{"num_hidden_layers": 9, "hidden_size": 512, "vocab_size": 9151, "norm_eps": 1e-06, "positions": "rope", "rope_theta": 10000.0, "rope_fraction": 1.0, "optimizer": "soap_variant", "beta2": 0.95, "lr_head": 0.00606, "decay_shape": "linear", "batch_tokens": [131072, 262144, 393216], "max_steps": 4294}
Each number is 500 + 50 x the weight over its row's rms, rounded and kept within 0 to 999. Layers, rows and columns count from 0. Numbers have three digits each. The size before them is the row's rms in percent of the matrix's.

# layer 3 attention output (transposed), 512x512, rms 0.071, rows 203-223,234-339,352-370, columns 320-351
095:438555519529471538489456491516484489504504497494541446518533534568397477517575413503446451459473
087:563454457582458494497420503503560475522422515455495465510515491549457412468511439412413558465506
078:484511527510470479436492460519572412500555431486572492484550461425445508508518530526551558532425
085:451489532563489508533548520486454565421571496511489472516549517500523592480455382562527496492563
085:482594514454462527526526492460467423453544426550610458524538507509603482479518431454518497549581
094:506506496506518468500515427479503527447487528559524490516578542491482411505617543490404565484424
094:437576519665445524524493565545521496446505445501434502541530546484460510559467535436501540497541
095:517526562476523504502528532546449440560526532411441495458456506515550546533545539438419475570483
087:407521556497422484522502466511527580493459530563551446560482507479479549491506618483515526574500
088:535485490572499518528558546507481533530483481518559517557545482446559444496496578514540486484505
095:553502462482531498526455403489449525507529458388460499454548400470522591500435581574488507537529
086:524566471511492516536541434580515521452530478526543479535423514550493555476530505443526506566552
085:560428536535517387582483547500444490466453607420469424495495469456528493474499485539547488505525
082:477436504454488513475483587571621406576418539553551539434463492554410374656495475445499458437501
081:491488455460557529422545461547519557538370517508479556516508503504409472536511464529519613394504
083:494448450446529456428567449569530526532518536489443530510472449568492479509479533547426491506482
088:459534561585496448441519477499590472613429545557531510459490556396436555473483536425472532488506
098:528500479514462458477505628482486522473483583530458627567480489473523476516508470529480452507477
096:468558433555491488531539459520515558512507517500432526421574562432446517488503509393530524502507
095:474519586480513544537506473518517562593466516520504421465505484415386457482536564463578565505418
096:457586552476421538482614492615497499534521587426493468510556454431422552581591520497544506561460
105:565442487474479505472571535555578520501466566417430545441499544462530619595529502612477457415489
105:594513401470534549595480454536588540498485539529500474532427547471535455522497497470539487552555
111:478562462470556461416502469507451488527525456465508562517489618489621459549436498593515508528488
113:554409441393443522516486563540485530497472515472479484546471489519507430532400509558598469507464
112:555462471470509545518476520449458466593469565536519462520475479521461425477533575524457465487514
109:491478535532568497485501443631587474480512609385510532452502468487589550527549540480468525496515
109:560522564517483493435437511528480506592515470320563547507491532458466551496515520590474423482552
115:513420462382551483490592485462478521545493571520505500513459426468503518492575530617470445560448
111:508570456488502527426439545517515443496453513610446444525509503536480532483544465514523524506462
111:532530542605450553506459356470507338566570453440442489474528505423473502578404483492536490538569
111:539442451481572472537445495494517469436465458480500526548467500500521481520542468402551570453382
100:514566473508423569437484485458522485454512565549544526512550474490514489405550432431461508526515
106:455496547485501524468546530543528511413571465532475432467596452513545435471459512553474466454469
107:463537459484503548423428452519457525422488477522427533464456514559405518510547501477559560492452
109:473511515430446506460598415443542555485492574485492504512454446493485562346568531515516513486539
110:490566554462459448534444493503493475475539493475530351503492499489484523444512561374483443506480
115:515560513517517513570538646460511462542429509436496500478415472438480471406544547508472554498544
110:466566568434510533464345560482501569515535486523348508562506456537657484577481515475407481515521
107:497644521474576499493423574457571514498494536513437471531591566469484476491518590508554506554544
108:458469497548519564564454530466460579435521416523498522429567426432449425435558394408602489493413
105:533476428570473462486421589522475410436493501471441584553524465462543621493469510477504433444494
106:521500617531531415422515518478502540507458544534503478481457435542439536458466438536431547460509
105:431464481488546469486525506495480421537495450568435488555487529543530417550380498490510551523541
105:495511491498551553429365529526600507521526515487559531381496545513513412477559552401523589470566
102:450467430584455596547485530496533437487467460449496441514484526456406445451531492487405546406479
099:493649523481537496606508524516471378383479511527532466448475486568492456550460483476588464553498
100:537543516548479555445611508553544526478486448571402478506605495507590469501451504521526541441486
099:547549458546556539469488565521454568470477505484589566455522522480533517531474493524445459435558
098:440473556457465457545391463492504487500507528457464551437497533491437466492517488544569486491579
108:420521534441492437505485487491456538503437483516460513617525578502549477473563465542555475407499
108:490511499454540553497462461555513501573523536480439500492468404508573538465482542490418403519487
101:496513497467420419546579544486459519565469422529485468521461467493456460395446572561425547514561
103:532448529466484456554404488533517487534458510436448528580480536462471446475506424468471508509558
108:517586560581454399453511498543492523496535442499432495441445460536465467447486556527407564452586
102:579570449506462507485477473507496522515569524450471409511485433463436352498539599598576449566495
108:582514513557528423481492512584517574467384528446533506449516518497460542572456524490525482567498
099:412576590562567372501523469484516562454550465571527516490544453557477535463473438573468458481513
106:456514559486517457438568409514464535546521479524555568461545444471527594484502476554571511533509
113:436498381429520404450527488547455500489431520475420521506461483421564463536440538509545546488505
105:502551552457450516506457499492492469447483479579598507514636503443411437564591420550512496501483
101:488516655487509429434517505510539489468432401579460508515597535399469539512495393482467508436559
104:459502491505478501494540515503420544518460498543526504519490488488434448476494569481480427460443
106:499488467562514468482401556582518489486458614572411467499445488466499443522621528485505513485452
104:503504491457586509503583440542433550442543559540515469477545610500524483480474484505531483476520
102:490493473576432442508496477520510488547508563368521433492501525498592595483563504457509540505519
105:583549526599451608530486565439499523434507463464559498553507453517511459554531511485497461576530
094:497486409574490484492505522437454434425568528435463527425549483517525443606502544442517461426433
099:421479529580508554476534460589407505500455556480556509537554524556466490446533574599490517537497
096:454463515425481538439421492524515516516454543530438530549504521487495515479395483473498526478491
105:524499527476549502505492452435473485488526389584590555507465451481483473482464466466445432548518
098:400458436543482500540537441454515447465573402471542486503516485477426576566436551520465478488496
109:500479517540494442468420564550590572529532509497580460565470429422416541552573556538438507553551
097:481488536407468371497431528408458429467424536494387450403567512515465500472406538492497502503512
103:564562440403511455481476480535491503560584534607493509587443554433446464501534560544475499483499
101:572531410360439541526528412493483592505441493412547484527447485383454530437601418495523476476495
105:465490543466544532564501467518478524485446511521528524598596511487520580470473511641537459457458
101:554567517437545476546474532521532487571636478565560460458419451479495573451456489533549420554468
106:521515426496480469426503539421464561581521551507479517556528472565476510419522539481405576487540
109:397413401378504480554511557467475468478439556434498562390466573505447565535455477471542450514529
101:430529545500377441507518365408593419515511533552469478474464453533448446484591512494566475520467
105:536590557537486482438496534544476553556510520552499440552494552396553609454387474525488572499455
101:560462500454561499520470473485568454581584503533610459518516479471494504544363532475487501465570
105:461425568540451529427544571501434526506437564470475474527518587512534520470481454516568583510459
104:525471477546588559383485471505478424411535563571505432509541555575563560509458466424519466516427
103:377454467537494527479577562482495467522430587522540453534555482476516529564442520513547466468482
112:516495530455514570506469503457494489489451576542525547573482554393622535566448427471575506502510
105:449427492471534487571508506387472534454561497487471480499511523547558546557474421430463562439528
095:375601513507531542516475592421486514484493522548424459562521496571461426575537432527521525495510
110:538492401449396555516456560535509531566478545489552453516443611535500518579530518448517509445562
106:536494366482455484482560506542586500472448456532493429556512585538505406542453410418520506431525
097:457570607609470504467508504487539435545489385497501545603566541492516483435509434534397513541577
106:523531526525465521537547563543535491447563517445425518570526545499526590524462601531528547437552
102:458517472519514490526488508501437507497526520459576447523367500491465522500435496550514464504468
106:535593458562509439446488470503581453469455492608524625460531600428520471435449421454489578475563
105:505540468424440634464506492431554546454489398492592543519578389443547542431510518601509586439535
112:421418478565450445519445553398490438567420462479458506462531381534500522498507497505479460539500
106:582452579448504490468497423493422453460476428518524590550425522450441455455399553407539502582450
099:456522457435447393451499465559407473419507499543527568538508380479562481478469458509505515441445
107:524544465338514511464548457512474630490492468491503491449518516531487477473492426491441513470558
102:524510505483483406488454547387603605487591622519512429456467475449546558511467429420469466560510
108:502451467547467492492646493529478488477515513518567458463482500489421515510523508429480463495537
105:554537485491468507556401568589564528465570563397436441536517586454460515533551506488473566496494
108:477446553470542519488519548525512540414462539486439476486560449497589552421520458539523522536523
107:560578517461500548490545531426471521470413491543538510492562519502492439507528461438487524528549
108:563581419485539538479505419528480527451580488498564504534382469508550467569481465553490567493460
099:427477477609470528576571546453542502458483503437472580423530523490520531515400472474455452487530
100:558503534493534473557488494426460396448500444534394440449534449483480537439442454471494470507476
101:449532495476412549544483486505518540500472531413523496507464529469498571541479537564479471490517
101:509491485475547660525454513570563548478574449449444510479549503590443503506471442473416508590490
105:481487484465544501543536545546491552422487432533514558520538381492565499475515479498446484569522
102:460552461426498551459422535430430455472597538467512496535458497421443456455500441488557524450393
098:445479435545515540538463578436556460544652516437453532500517478549500520512527513443636399564403
093:485421513462485409516456526438498490490615501555491437537417520471626461572552422545372544498582
106:455478570519559579454503517543456497527438448507517558561583497498522547588476551503554478521508
094:556453477459634569639382601521381528543559636489447523589450523511545517517458415512534461392480
095:454509461500581608608502540500493445510512521510547515459501535532515497512487442429457463482431
098:500454455608416470431477460435468537546473543505464540521470457465523526440459473529598377536539
102:559441446544516548463588442445421427502561525570446558554489477505458478485494494483523485440502
092:415555516530506579483541482498630484519573437455510472462588458439560468489435487501418549476485
097:427447541518521494527506528479493519500412507484513480472602433550420526468539480449582505525409
107:536473457548458559545579472414555544557554506538539505498544494451443437608479536460519490506412
104:531407538512524480465499501447525370465468468431427556527574427526555587475558501484451465488415
101:518412456483493376437462542594516533507510431419526540504488640481487504554502452471573544596486
098:480595510453474582407482489468494423464459465460544483524457507462426573527600464517582474511435
093:488580534491443528434570471519590508468513542512423438543482503457497570510493476428450524465423
094:497645475515574481574461535408448535519506485535550446500604520452470537500422472430498395532534
094:477457435515486518449485533551436510582507557375610494548524487499538541463440481519462516592507
092:566575446531520398373546516475466472522542527486458460415498450440499469524457536581534504452525
089:558432536513495363510501524489456531512457523554448580453547465566536483541495606507491436511557
083:538537528496548510561485530456504443486577431428462476477536667413472571484498489506555486514487
080:548487523513500474560637540591529495510385465498510478536561501557518550584517510463391534528509
093:568432581487525494451570479469506505500423529491485422434539486494548500625425516557394522606448
095:574678549482440460457490523537545521550519459535504552518567597548394502487457531433539379500495
090:551544475504519525479503324490532509476511477533574407480423512544575510512428549574503439455538
089:489619585514501481483508424492533472458523447610509464415512446405499425591530540514531538533506
093:539463457499496423491624498538531537508361431625482517518504425485548546554621526529554472401539
093:419485477372501458525525501574629466461537440503512506520507553497509434517579553503423528510486
091:537554530549433575544404549533496521512475527571546446445512506569486513562449519499499490630514
095:626478591529518524501464476524448538426563530517496518502416448476554556580469524525563493529455
097:534558523501430473484442428440489476429640439553528480514493426448563391554439488462503488551474
093:486492536437537544469489460404399450471437602463541561479457532505495531482542439513460566488470
090:480583505527475457565555444570495574486527505487535546515483560562511476554490531483547519416505
088:481494490595610571545517487462503449506509596542469473544594455522536510465546550505541474429483
092:435417499488481529641559509511583457542492473455488531522473585411485510480552600518479560458529
093:571528489389483511448541547510541434564520529498516521461463564431466510530515604457476556541504
# layer 3 attention value, 256x512, rms 0.0768, rows 107-179, columns 320-351
113:505450562444499468523523530517446461475511470591453478454571490502524577534482480508491473471516
114:483407575549547488533552474477492481581518531511494419397481511528496398597561548529493513457562
108:511413453528575499446542396500547488512400456474545549451516474543515537516558517502438490488518
108:536556490481516538531456512535504448440440498453522572581397445532386499451488396390488564506569
107:475448452387519492533447479408440464507573498554483503528516442531410467498380531427485593510483
105:516522508396551448584529491461521417539496629458436498547557529498497560511565530515499461446473
114:540496518444495512496510432553457570481602513522592545508499566427445490508436501518515461434491
110:502497472510473458530504481460494618449565511467483425492535546492508550549531549492496477496469
107:581478518425659488507521491492443496491519525466548470406620516613524513465532479391470498478496
104:466469566517565520467530516520497459501549462557540568460633448382478506538479440590465449537485
103:454424474544573509484551519469461455557555482513427482515456447457544345554463546480446469502515
105:572469455469437523532473652552530591432497427417550489475465483475520632499531541500531483524467
104:557512424501532521531576484536452451462459587475583517415482425525440432462453489518458489461473
107:500486509515438494466435548439483556575620467411485482433505505476512445606416508523450507507521
104:620610473618466480426504505514488499475564552483479596478439402496516455585532427497446449556429
109:535512402592600497450535481448521583424538557522480505564557522484512476430458463492528463515498
110:529562445604507470459507391577450516447413525452531496549572429523526571551459476568466565459663
110:478472531540382462521529539505387453551455477609452447504477480441510441436520448547457561474446
113:481450472523444449443492519565486501475540550418519465630537455425589485458398503545470499543496
104:507536486456629424399566555592460444527462556525549537549528482493484546603493433472471549505579
109:499516450411549504519540506472547482515422489490422519443500519509527489491510500377526549400491
101:493526472418531481517514490486536496471480508452633457447478474438568488476518565430472496514490
098:478519568499485456444554404486376530497575474459459543537445483559504445427559487587492563639539
095:571487517533535520380487489636368598531567482481510618512523466428509527588441468469459513479456
099:475508441469428579494539438444469521577449497444528570543557580462456570411511432455432492534505
102:458474482454561544609511524562458488473517464467570577585501526512459511501522524561486533477467
102:520478490558485488529439502456569431509504409511437524511486491550458510505462521465460570549454
097:519476461531482532422578462538469512500550512502567495465346463438558516571473506413506516509571
099:455377475515491503516487611528550569608462487432571532421477444460504525434475558499443486497523
105:553424550552520486533482634493457526499450412559531497526600493461436493439552496500563638564487
096:593496537468497497510452506537506509477525540469423482491503526582431455472479395501562536588421
098:484479528459466530553580436512461554496481405472507513521435495505578592442579570593540502507491
109:545405405453490582425466527407532476445501500547532527501488505540477536528492433421576541537443
100:472474549514551495519520543513477409526461538500464546488489526434531435506576417433405561452442
097:441540500488502471484558480482507484388400483468433584570446493598556359491529481538461437544479
102:659487463491539599536544442576398472548490544435484532572433551524583452479469506364467424530483
102:569470471557551575544399557570540457462496527456465504475544548558476469496570593478478542489530
098:502494524507547527527461478502553441560442458564546556463468598481483557440430540493398559529503
107:527475548549546461483534452516454432453574541453451531513570585596548555472529561383472461494462
097:449522448465512497511435484517513460564467527433470373529438507508519457468433547579506458549505
100:526529612431456525533464466469489517561555450459485457387503523529583488499501489530524526520604
105:477484547522483549599503341413521552528592394501511532578533530442441552523455499457491453514511
109:482528460503476452505476556483519460432507465445445584498529510543535495534575466516448479512487
101:464523489570599491438576523531513536613508425477420618381556465520455426544485389525528535488536
095:511485472430506487481610478444529383457501495467452485474477561473512559517565493496471487438467
101:535439508457556500538498463611461521517507483604495415511508536455374565487427480512572587544481
100:627554538478426482512466423429481518516546500508485471477447484582475474510491479452525468501477
101:516521450526523468446562488523516465448448495396500428390518426505494499400525466422470465497505
101:537469543503496514445492491453539576408488522484515455512448554547438533525631520583586474595481
101:577595490572546534486536563528471417448535531511449431453551538532541504454452534464537538418477
103:468450477431516583568438440438414433539506534522441528504493529585555464517419521573571500507522
100:545485480487452498504506407590544438491558407479515522557454455449438475454488486502575440495519
095:411375539519396529438527483495525446474495463440570453520566450513581605440400393523635554498478
097:596546531441504547508521467449591506518505531524521550512466456522499494596542477409527561477508
098:502395489460499431476506512534543533432519475538509571541517515477468520529515488506483489596491
098:452564428513528514456573513557565446468426455498498519465490464458445514430492525584622537463490
099:459498563458405604499558515559496480522530556494553475510518501539518446414437520467493560480482
102:506550590562520467470476489541546440422521417490456461461474480541482544512523451637527506488507
097:524479520513397489476447450526658442550480496456561503520513481402519479449501464531549563528595
089:515410399526531616597496531423503429448467509521519549493454451452504492462546591517515534578536
101:476473558529416468502522559406463498616557520525477487493487496545568479403505398369563540422475
094:484490424478523441421556447493513561458472467358487500560529496512491459442510436491566552566598
098:612496601505460475557543487482519513421551550416472389516401558465492470410510463581546467527460
101:551424441509525647510462567423480536543511528489599525540391489514531494472485589411512514555468
096:488469500440565494475447434511533526525578486391432517519430486462517475443442467444546522404460
099:521444459515469477429551531475470518495499421508497438494409587513498499509530492478502537480555
099:542430451472501521481541499517486485491424482475547552583475455523403577476539442533502555529537
103:428522524430485458413517516483547589542520415574559390511442453479557531473485533480508437473576
099:532523466370520497447442436439537444509492507535404519495525517479511537501419558387525476455419
095:534434496447481574502418530569500515461427586452497557458454500471554452448549499438461464516547
103:496475535519449500443485471586385553520502496506568435528445525551577438584505427607615361481510
095:577512453462474521546565506517525455506520454450506560442555450558519393570536511524585498656536
101:459460476610501465491572470433592412516501522467570580579481485482557656506586476543535494487460
# layer 3 attention query, 512x512, rms 0.0786, rows 256-383, columns 320-351
117:480459438525529443554544530500530506572465544577541546564636468460555453461494547496614532556559
126:520533519533606463373479483444490547558504490484476531521487543572597500459575516528521450524451
123:499503473480478452540439482468540400562520484536566466418547535409395557498456470623500541519660
109:477502489478546523554472465515497582402533520449437445510534466623527541576602421551458533496392
102:527552518476606424521541425515558495594472458532486464489596479532556627393493551469657531549538
103:502459551463475560543522500528510491505512556523439538523389535517503436462537556499537527539645
116:546477474455434457484480493498466530490454569517438478495538580511507512463553562485512529415442
114:605470493475539507585482595514561476553558467438484482457500580550456486488413528405392504447417
120:471526515460463514435474612559361409551505498490407436450527539464500530451523472462504500469457
122:632442461451540532537472514526466486467559474661421519448549542489452441546456597506516552446566
117:441612501524468486553459573521425427557419568546540443506553459340530509393610531516547508515507
120:585486508420574485437462582476537561475408525517483482475571570481494590497517463467554482454447
111:554527553439556510506554441533603435523420487461451472498508419506480445453532525445574526556541
123:572489465485481584442524565486449473526502490654513426610510475547614499549526539460428541513515
124:420460500469543538525552547484443433494471484447513488552503584457418533530536501492450482476466
116:476534472489529491567485518450473516404457529468445462377521499451486451499459397524473501556417
130:441520507532513465463520631457560513458541464486491566497565515525500483553428438543426422521451
107:518551492516454511491380467572403482508519537446350420471528579506450552454532475450489477398396
121:572498498549380530499494488482488509485542483530564498461480514478430373501562609470571507560609
114:456495563572518518436513449465484497570556456490564518540460523509414469476475483515543466527455
123:421426569582423472398582497535590470593564487442626377486564460499501541483504537538521423559529
112:531476634565471529509543485556513559488489522588501524450539544554549512468494568537475539431530
115:534498498565475505515451486477546412584516328606545568464489586364502513508472503511508423405513
109:434536555516530480434500455498513615504554579446530546437536475491348486453483540411484473464451
124:426504637533445551547546497458429416478452522456474518498543513569538481476495394491512525550454
109:400525453536487455522492523561475563574559472572528505507489544530421561478523503577467458427413
107:442482486418524424523512462462603537535482506493494472522501522422456491470456402580531409513487
116:533462477443506528478586542534533444475525465608455443502447499419511524465527449552495497552511
128:476490423444523409495392583455493478541495550417375483585462413538481529487454478487461480459526
125:491460566569504570466544476497492486522498490483476471630524506540569501386484474464477490500451
114:519545594453518520544409446499451518530444469422489532574451411526522476561491522385528610523576
118:523553499484425483518502504405512491576498412481447438567400441553521521594471456549443408485482
075:485431448495513539486386511452466501429543430532541560497524519518492580495492573466557630533469
088:592410444513536505472487526468523600441543439492534553519451533529538541452479501504491552566515
075:427497503489514489509464475478449525562410504447482531431525450491445433612400511540430548503462
076:519463512511490496583470481570463452532497552540565424506609480429508488551479533554508470541514
083:525498527480472447513519542542530598510476516547530518700484536548475584561495453522415515420521
092:563477484426533567474538541487445503505527544574427499506450534483547433452514484532604452478529
088:505422540530508398509554566482534534406512406558524504493506503536465548471550570454519560460549
091:526511499576494485568506525522487440585458460520540519462466566526447593546473443449582508462480
093:565484546567476513620560594442525433459415526395455442438478421505462411531481495514558535473540
101:594507473396543537471462508492480481443463588516581566470600528481523493417508453523440552455532
101:589460438619464524526536525443400530499476542500525513621478476518460552496480428515533505489511
094:455523512454401508434451422509474543458526487492470537441402542495528577576451532463525519557510
115:474467505510470514497545463531337553551508512569461435542455545563420471506421475477584441475464
113:493493561451451580506568378570526476424458476530482553567403508541513542480480559516517531403432
102:475554499431608542508556532557407493615469579536601518460530433449549536444472444480438517502511
104:552481477508551501495462517511544523409512500589373586549402447465555541551446536479446588510501
087:489472502548571505498434364468518505511448548518438582539401437512491501408524483467485457416587
081:488512573567520506568518430575520481454501512450463493544506509585501524438523491433478500520548
094:514375477399517524487438470479466549518547546585486510466463489557521422518556507465423526567568
086:514417510443427512470480492406526512538580510576522454512507549513519441508500492533529492527426
091:485513473511476445420490426420561582462494511426571513527535447519470519475504553463497559471529
083:449518501521596397463502515542494531470514418490513499537527560472468523485546458477360512491545
090:523526471609521533552498464583502529423504411469561505424481569429441479502534509561530545565561
091:523504477592531481499471469491567602471464492460467421541472486528460501548474500475466446594503
103:475460439482479463501443456545572489437477438502581527509500491506441458479504498542453382383483
110:501479488475452498545447501552547425436497507524536499453521500402410498446457512585514491515472
096:510525398433457525446457490477523516468520488469544485443529418447392519490520493527538534532452
105:436492573589482522579520475575528420498471479546448395380482587488518519429517447438551458565444
103:401477450581401420422573452502491543512616489534599516527565472630569428452588498438542552498392
109:524504504486475528512509601456458648565520498428485469515423527478595605526592547494467526533495
110:473502483381539505471362485438555451533494462529468488559486454533535474448577495535508585510540
099:495548486481469420462378452619518485521538458500482535529508535428481504586510443479505569413589
076:523427499530520418483512478459541527586505462428421544571567516533483569550497546461538533508493
077:464471462498494526421613446516408505485503512507570543438508501509437438604476509465627486508491
086:486516553483529478472506541569520544476512480520467443592502550478480506499529544470489566543524
081:461460454561534528559488454441390480495586549522565479488455459502556502476523440489550469518534
088:528484475520475501387481461447425502452478564526507466433496473510539478493506593465489499513432
082:444557481446485488471424567470502515471574543482568512437551532538474441468496515525463572522475
096:506526477498529473540468496533560422406497406471459440519525533470545534457460478539475464487547
089:416494480550467478538504560537547555612483558488618503500413414551412543461538434544455465534466
102:568491527543590452531563479590529521513450464474554494494539464456474397528521535559485495506421
098:475511593486468494530549587604511448637527446614487426406504533526486452474506450430612458505446
108:558414503487435515499527419479555489496397502547600573494495440513511464507539562425433513550601
110:486511478503461528513472554563475536499573545541462428562490541567554526445480487509578479401463
107:549577458467523490484409541522503485462599526494544449408529495523544473466467479460551617546496
116:466495458509451515525438472456520476523507654481611523533485577492452495451511462432498527448545
119:576455489528502541527530471461524521515444407531513492505490482517462599507473560528501456516539
106:558506495635512496548554522583457514533521413560579414528599454498469477425545367496449488437519
084:476529457407487536416547430556536587526475461560547491496481542476369535556499454474532443440418
085:511478429496497489437442409475506497410507470556490515433450478551506425541512451550458456527501
077:529608567422418447479596446496531522592445420547409487386535467489411503538475511538569477479467
081:531550554512495520516495569546514484477534444584460405470449486469538519491582523480568564564532
094:586583573465546564513531490537484535555489481566448450515504555468498552496457482529464564501487
089:530487551457525476515490575429489523533539595534440470478521532508551560528550512519635556479536
092:496487538536512413471500406473491444485523499364498547471498466503451510484446491465441523523555
094:588502417481573550478446504437488548496519501510448362449440439451541395493424528519509505563494
095:508517482448457479515463330542365467481583576500486465576527466534524463555464460501496593565411
110:590518419550509445528582517558450517467428464512485497496471472501494474517451510567505479464519
101:435519521542465506521488578458510506512546517562477486460453535520475553498451430433661486487598
109:522553454455470527582450443510403529473417496476560556529485526520589516466418593571527540467433
110:462541510485554470391462522464508593477569553581574526440532524449414491582601484490547593500578
112:471391623588494515436445492603592509525492560468558507474493517534548474428441536485520481523546
111:491591438544484600598430494454610436471464473496521493458577538456413457457564510491420423535495
122:465518487589512527504517397472443448507487550465410552508493544479468515498536616450500558462410
086:436377484507491485494463492473416562549614516581460481598438490527502563530508424520562582531540
081:511440524442482404399503454485493444444541613497494540410454462510527491502480473498469502429505
078:475495567561558549495513504522577510467547314516503476478517478584411509476458461543526562418586
076:570477495450511446442534565421476486507542462578503467529449579555543440463515449497449411480457
086:552448543497580430464500496532534503496564525551389496592476474587471581508472493468485572514582
087:430493480484511496460463503347415607525444492526483440483525547574408483473424514469607457559513
081:509500493502549515513518479426433534486474491514565491543536529513443517503455457474441556488467
112:560515533463469425426518528463475466426504519466442532480500429552508511505464524508575413627470
095:485490440591623519508397575463560544506523432456573543435511512584490571514492487555481457412485
097:491575503453493523514415460445536552468508520569512552510464622394500540578506463526445404499463
093:490420531533553469445510509552443467459491398620481496479380560467532523462465545542491464534524
098:443562510604514431588510531562501526450548482491486520505582427632495507547475500541539533509406
116:510564481529471509552500472509569527494585498573589586527581463479434551567503466488509482484389
096:462586484437537547457554511448514497559552591536599490483509522509530542496524511583588436494473
099:545502465493464517460430505485528541494488503489611473454406535559467568521400454502509479439541
090:544427544532543554551529540463521513525582585563534504551437529453480472624629476528560518501487
093:505492584519419479501555509473605474568495538515406499409506628514437606475518512544548453389392
075:418581442526484528425512451509499485409514449351535538513547517526459410534457485572534496525568
084:503509443491511497554470476449465502479554583483572500486461425508581539589489507511480540583476
087:488508484500436554510546516538515570474548460519443479517513502547436525450547440526502568472560
088:449489580492615461487406533567475500531503404546427449513524463469492523537502498512446537438390
086:479519510574543505499593591464515605533523446532395578410404546518505546483503463444562478477581
091:523543589517496534519478523450448538440467378555528500427564583563522558506471490533442559432479
092:492524475469479526511458471427465450476464491490543524484487568450465507492516517501575477450459
088:506510447511446473483516413465565567478492635482565518500585483463554471456506471555445484553456
095:623549536508455535432508402471532482377534551512432518532507464481524474508502538519502476581479
097:486487437518498474392473416413479544568508515521536472537444573438571523457485529435358459557514
099:480407472549495406522449473448429446447405532507537545449499539494552497450380481497526438543466
101:490484613526520486549519477508504565483514680567495581449582489495452464484585531445542529481471
098:434482500567469508525418514498482551451460611537556636470508447524512509456612378504527521436469
104:443526467506550476451559572585533535496550510512550388556495348509566594527565526513518491485534
099:580468509457506495475589560486465450560495611524486446524552527493462455473513529540528489531360
# layer 3 attention key, 256x512, rms 0.0815, rows 128-191, columns 320-351
091:545523462571489423524538532518499496517475553594453392495502538471412360468425540516478444478411
094:471532499460449433508551466430477524573525507544493602582525427461617556501505526526521530470537
093:512478546567488499488586573483432598565548507513507522527452526573443416539564467435445489601473
096:564613463530468409486556531514460504459522469565520513483536507474602528445474453400588521538561
100:493470552548511464513494537420622560375390585486559555393526493511507490557525482559471422484527
100:415461471511537484504585597592483542533607576501492461573455506530526409537560435443491463453497
114:548540562470547530564513531476536441447409517407452448566489454555522516472513418503510591420493
108:620493559415441399473421465457547468489493464560465596566432534549434502412523499507428510492455
120:500547564473488498378576397553519432543507573529600569447540516468523433549430566452454571542421
108:507568485548443550486520449541400496497488500471486493598448402530485633510453460459472522510493
110:510490595568546526476496471448501493396463506450486424510513579471472525623439455507550575500521
113:472464410495534454556557467494555473521445432542537492509528478462488503596548420579470519539462
116:507545448461541490490504553576446565466520476498538607502543576587513478542543501449518516546464
101:517480511550456553518526553465447512572497438407488453559482524497466533514534446510559523435547
113:637503385466440473479502458477634415379520485522544523622518624501535509414515458523533480487592
110:469527454537403558570523454540526447580568468626546512541520443498530533518478560447481426477523
090:463469434521485442526561427533504508527590455504521561575491559463494566520543503577625438531447
086:519507472514547593559515472604502428491414468476487474443516480472444476488380407410472471481511
100:525455425555517474550558510549561461455456612442564396512438537534507497427477457456526449386505
092:589546432549437488510555442565489564500557548519518575563494482466668546470530514519529457480538
100:552500488472504445454551497499494452477504490495587491519439471574436459579555449493512523550519
106:477571538496458531368524573507480440514531600583492537472551501424549552510500421423481527493422
119:514508464509469435486487557514482554468443613433511531529487519522475507509499491439514410483428
106:584521487472430506505550516598440473482525527456496488451502496523543412496480573476466501460663
116:547566483535424510466562589447486435442392579483522470506544559498559487553429478426467490525449
118:574591458495567466561379486513511544500472594414474410494574508584530554545452562467522450544532
104:484470545510470542462486439433562471458468547558548408533506479588461487554509500548475544547470
110:497477468506435509544488438472578521555458487483437549486542593526507526492505570506452469514491
116:587463547456543549513500465598452440405538596446543544593476524565517442526541486459484526504545
113:468441532512409465519533614475502529587418480585489542621523382534461465507553446494552478387452
109:422519548572461462503523568372455581463455492450575517480436441367518507626492491484579540620511
114:431431541465461547500535435474518504582509563553572578452470470327565535524452517533579477465449
080:518494504533545467521517510537539472495469510540529464596527463479571468510534473489497461469480
071:648507563540538487464518493432464559534426524517452556479439481424481515497518474497449448516565
074:505497524458593488481534554437410509400561527511517479464460458445542503505499531558471514616541
071:505538492521470483466525525553575582544542428510438471409469488478488546376484460484437524536441
081:553486484468454574590489488529583548535460497547466502565496470414500585428549555537514514535473
090:472557492525584572514482528562414491582554486557477514524473382504469492481501510526502543548403
098:412467493451442450407506480500471443488460496411532560430463567411542402523486551441477491564404
099:529567523514505554481448506526463445505498493403535458490457582500585521542507546450445434551389
094:458589467481541453510507516548458552422534407483496444496537511495478468492533473476454415472559
106:505435499469413500453570503514507479478511465519430498432543457540428549544502543487480550445484
115:454415499432508461446536546515493521552633538521507482449505515540511517445486579535488538482524
113:425516483574493549535520471481495486531465470478512548531511492461575525536495442593462433530474
116:533494423444465454430455458557496606466487458543483493514607469473523525497494464492466506455580
114:553547472364544474476521494475495443460520582453479440432448490613542438439466523561472445492540
121:491435512566509471455466490506440499543482507451465514567478548414465634575432449459557498446444
107:571464447554464567488472376486543478487487526548470496500459564394531443548543562498507473571528
067:484484475456488438473448519492432479432497523455407413345467458622444461539564480504418584481472
070:498473489491494548444545486599508479546410515500617516577528562528514488377492499456592502488536
071:512426525470527524466498499424445491507490482492517368559565473465438576458589549516484459541565
081:440587515515519563495495570456496491496564422477504468534411459478473522576535581498465478548467
084:498448504533617466507446487437510514469501476592465521489519467503501499520490528437504506543595
081:486452429462519477533513556467518488410565465560395492435532434502538522498388456502514520467546
084:479493466440516514414423418469526483536483470480451412555540559498575413497471519594398568549482
097:513505576458598563526410580573524548566526526521454536466462527429474528515426498433477518520574
097:427478446545594475605528540471603625488578540474569594535458498399521427408629441566515475430506
103:503534479543554561550522477467492477550514542474501522475534506487587515579540497606530457513553
099:486492532492558576532470352516544504487503485474467455477555553517569632555533465536510415515475
102:472496517444520497530431529494489437505373533606523558571468486465510498400433502430525504415433
110:481524457566491531458520561442538547466539525607474557456513476477478523586571506607436476528568
114:484459462494532475445459579479542449534549489453457488510497505548539481492451515538547504486423
114:486469563575580542442443515473569500493508592500419591531562512435503569557540492501499504510474
120:476475447467448575487520566563450555406609580555528481466555549445496452506461633479440578473482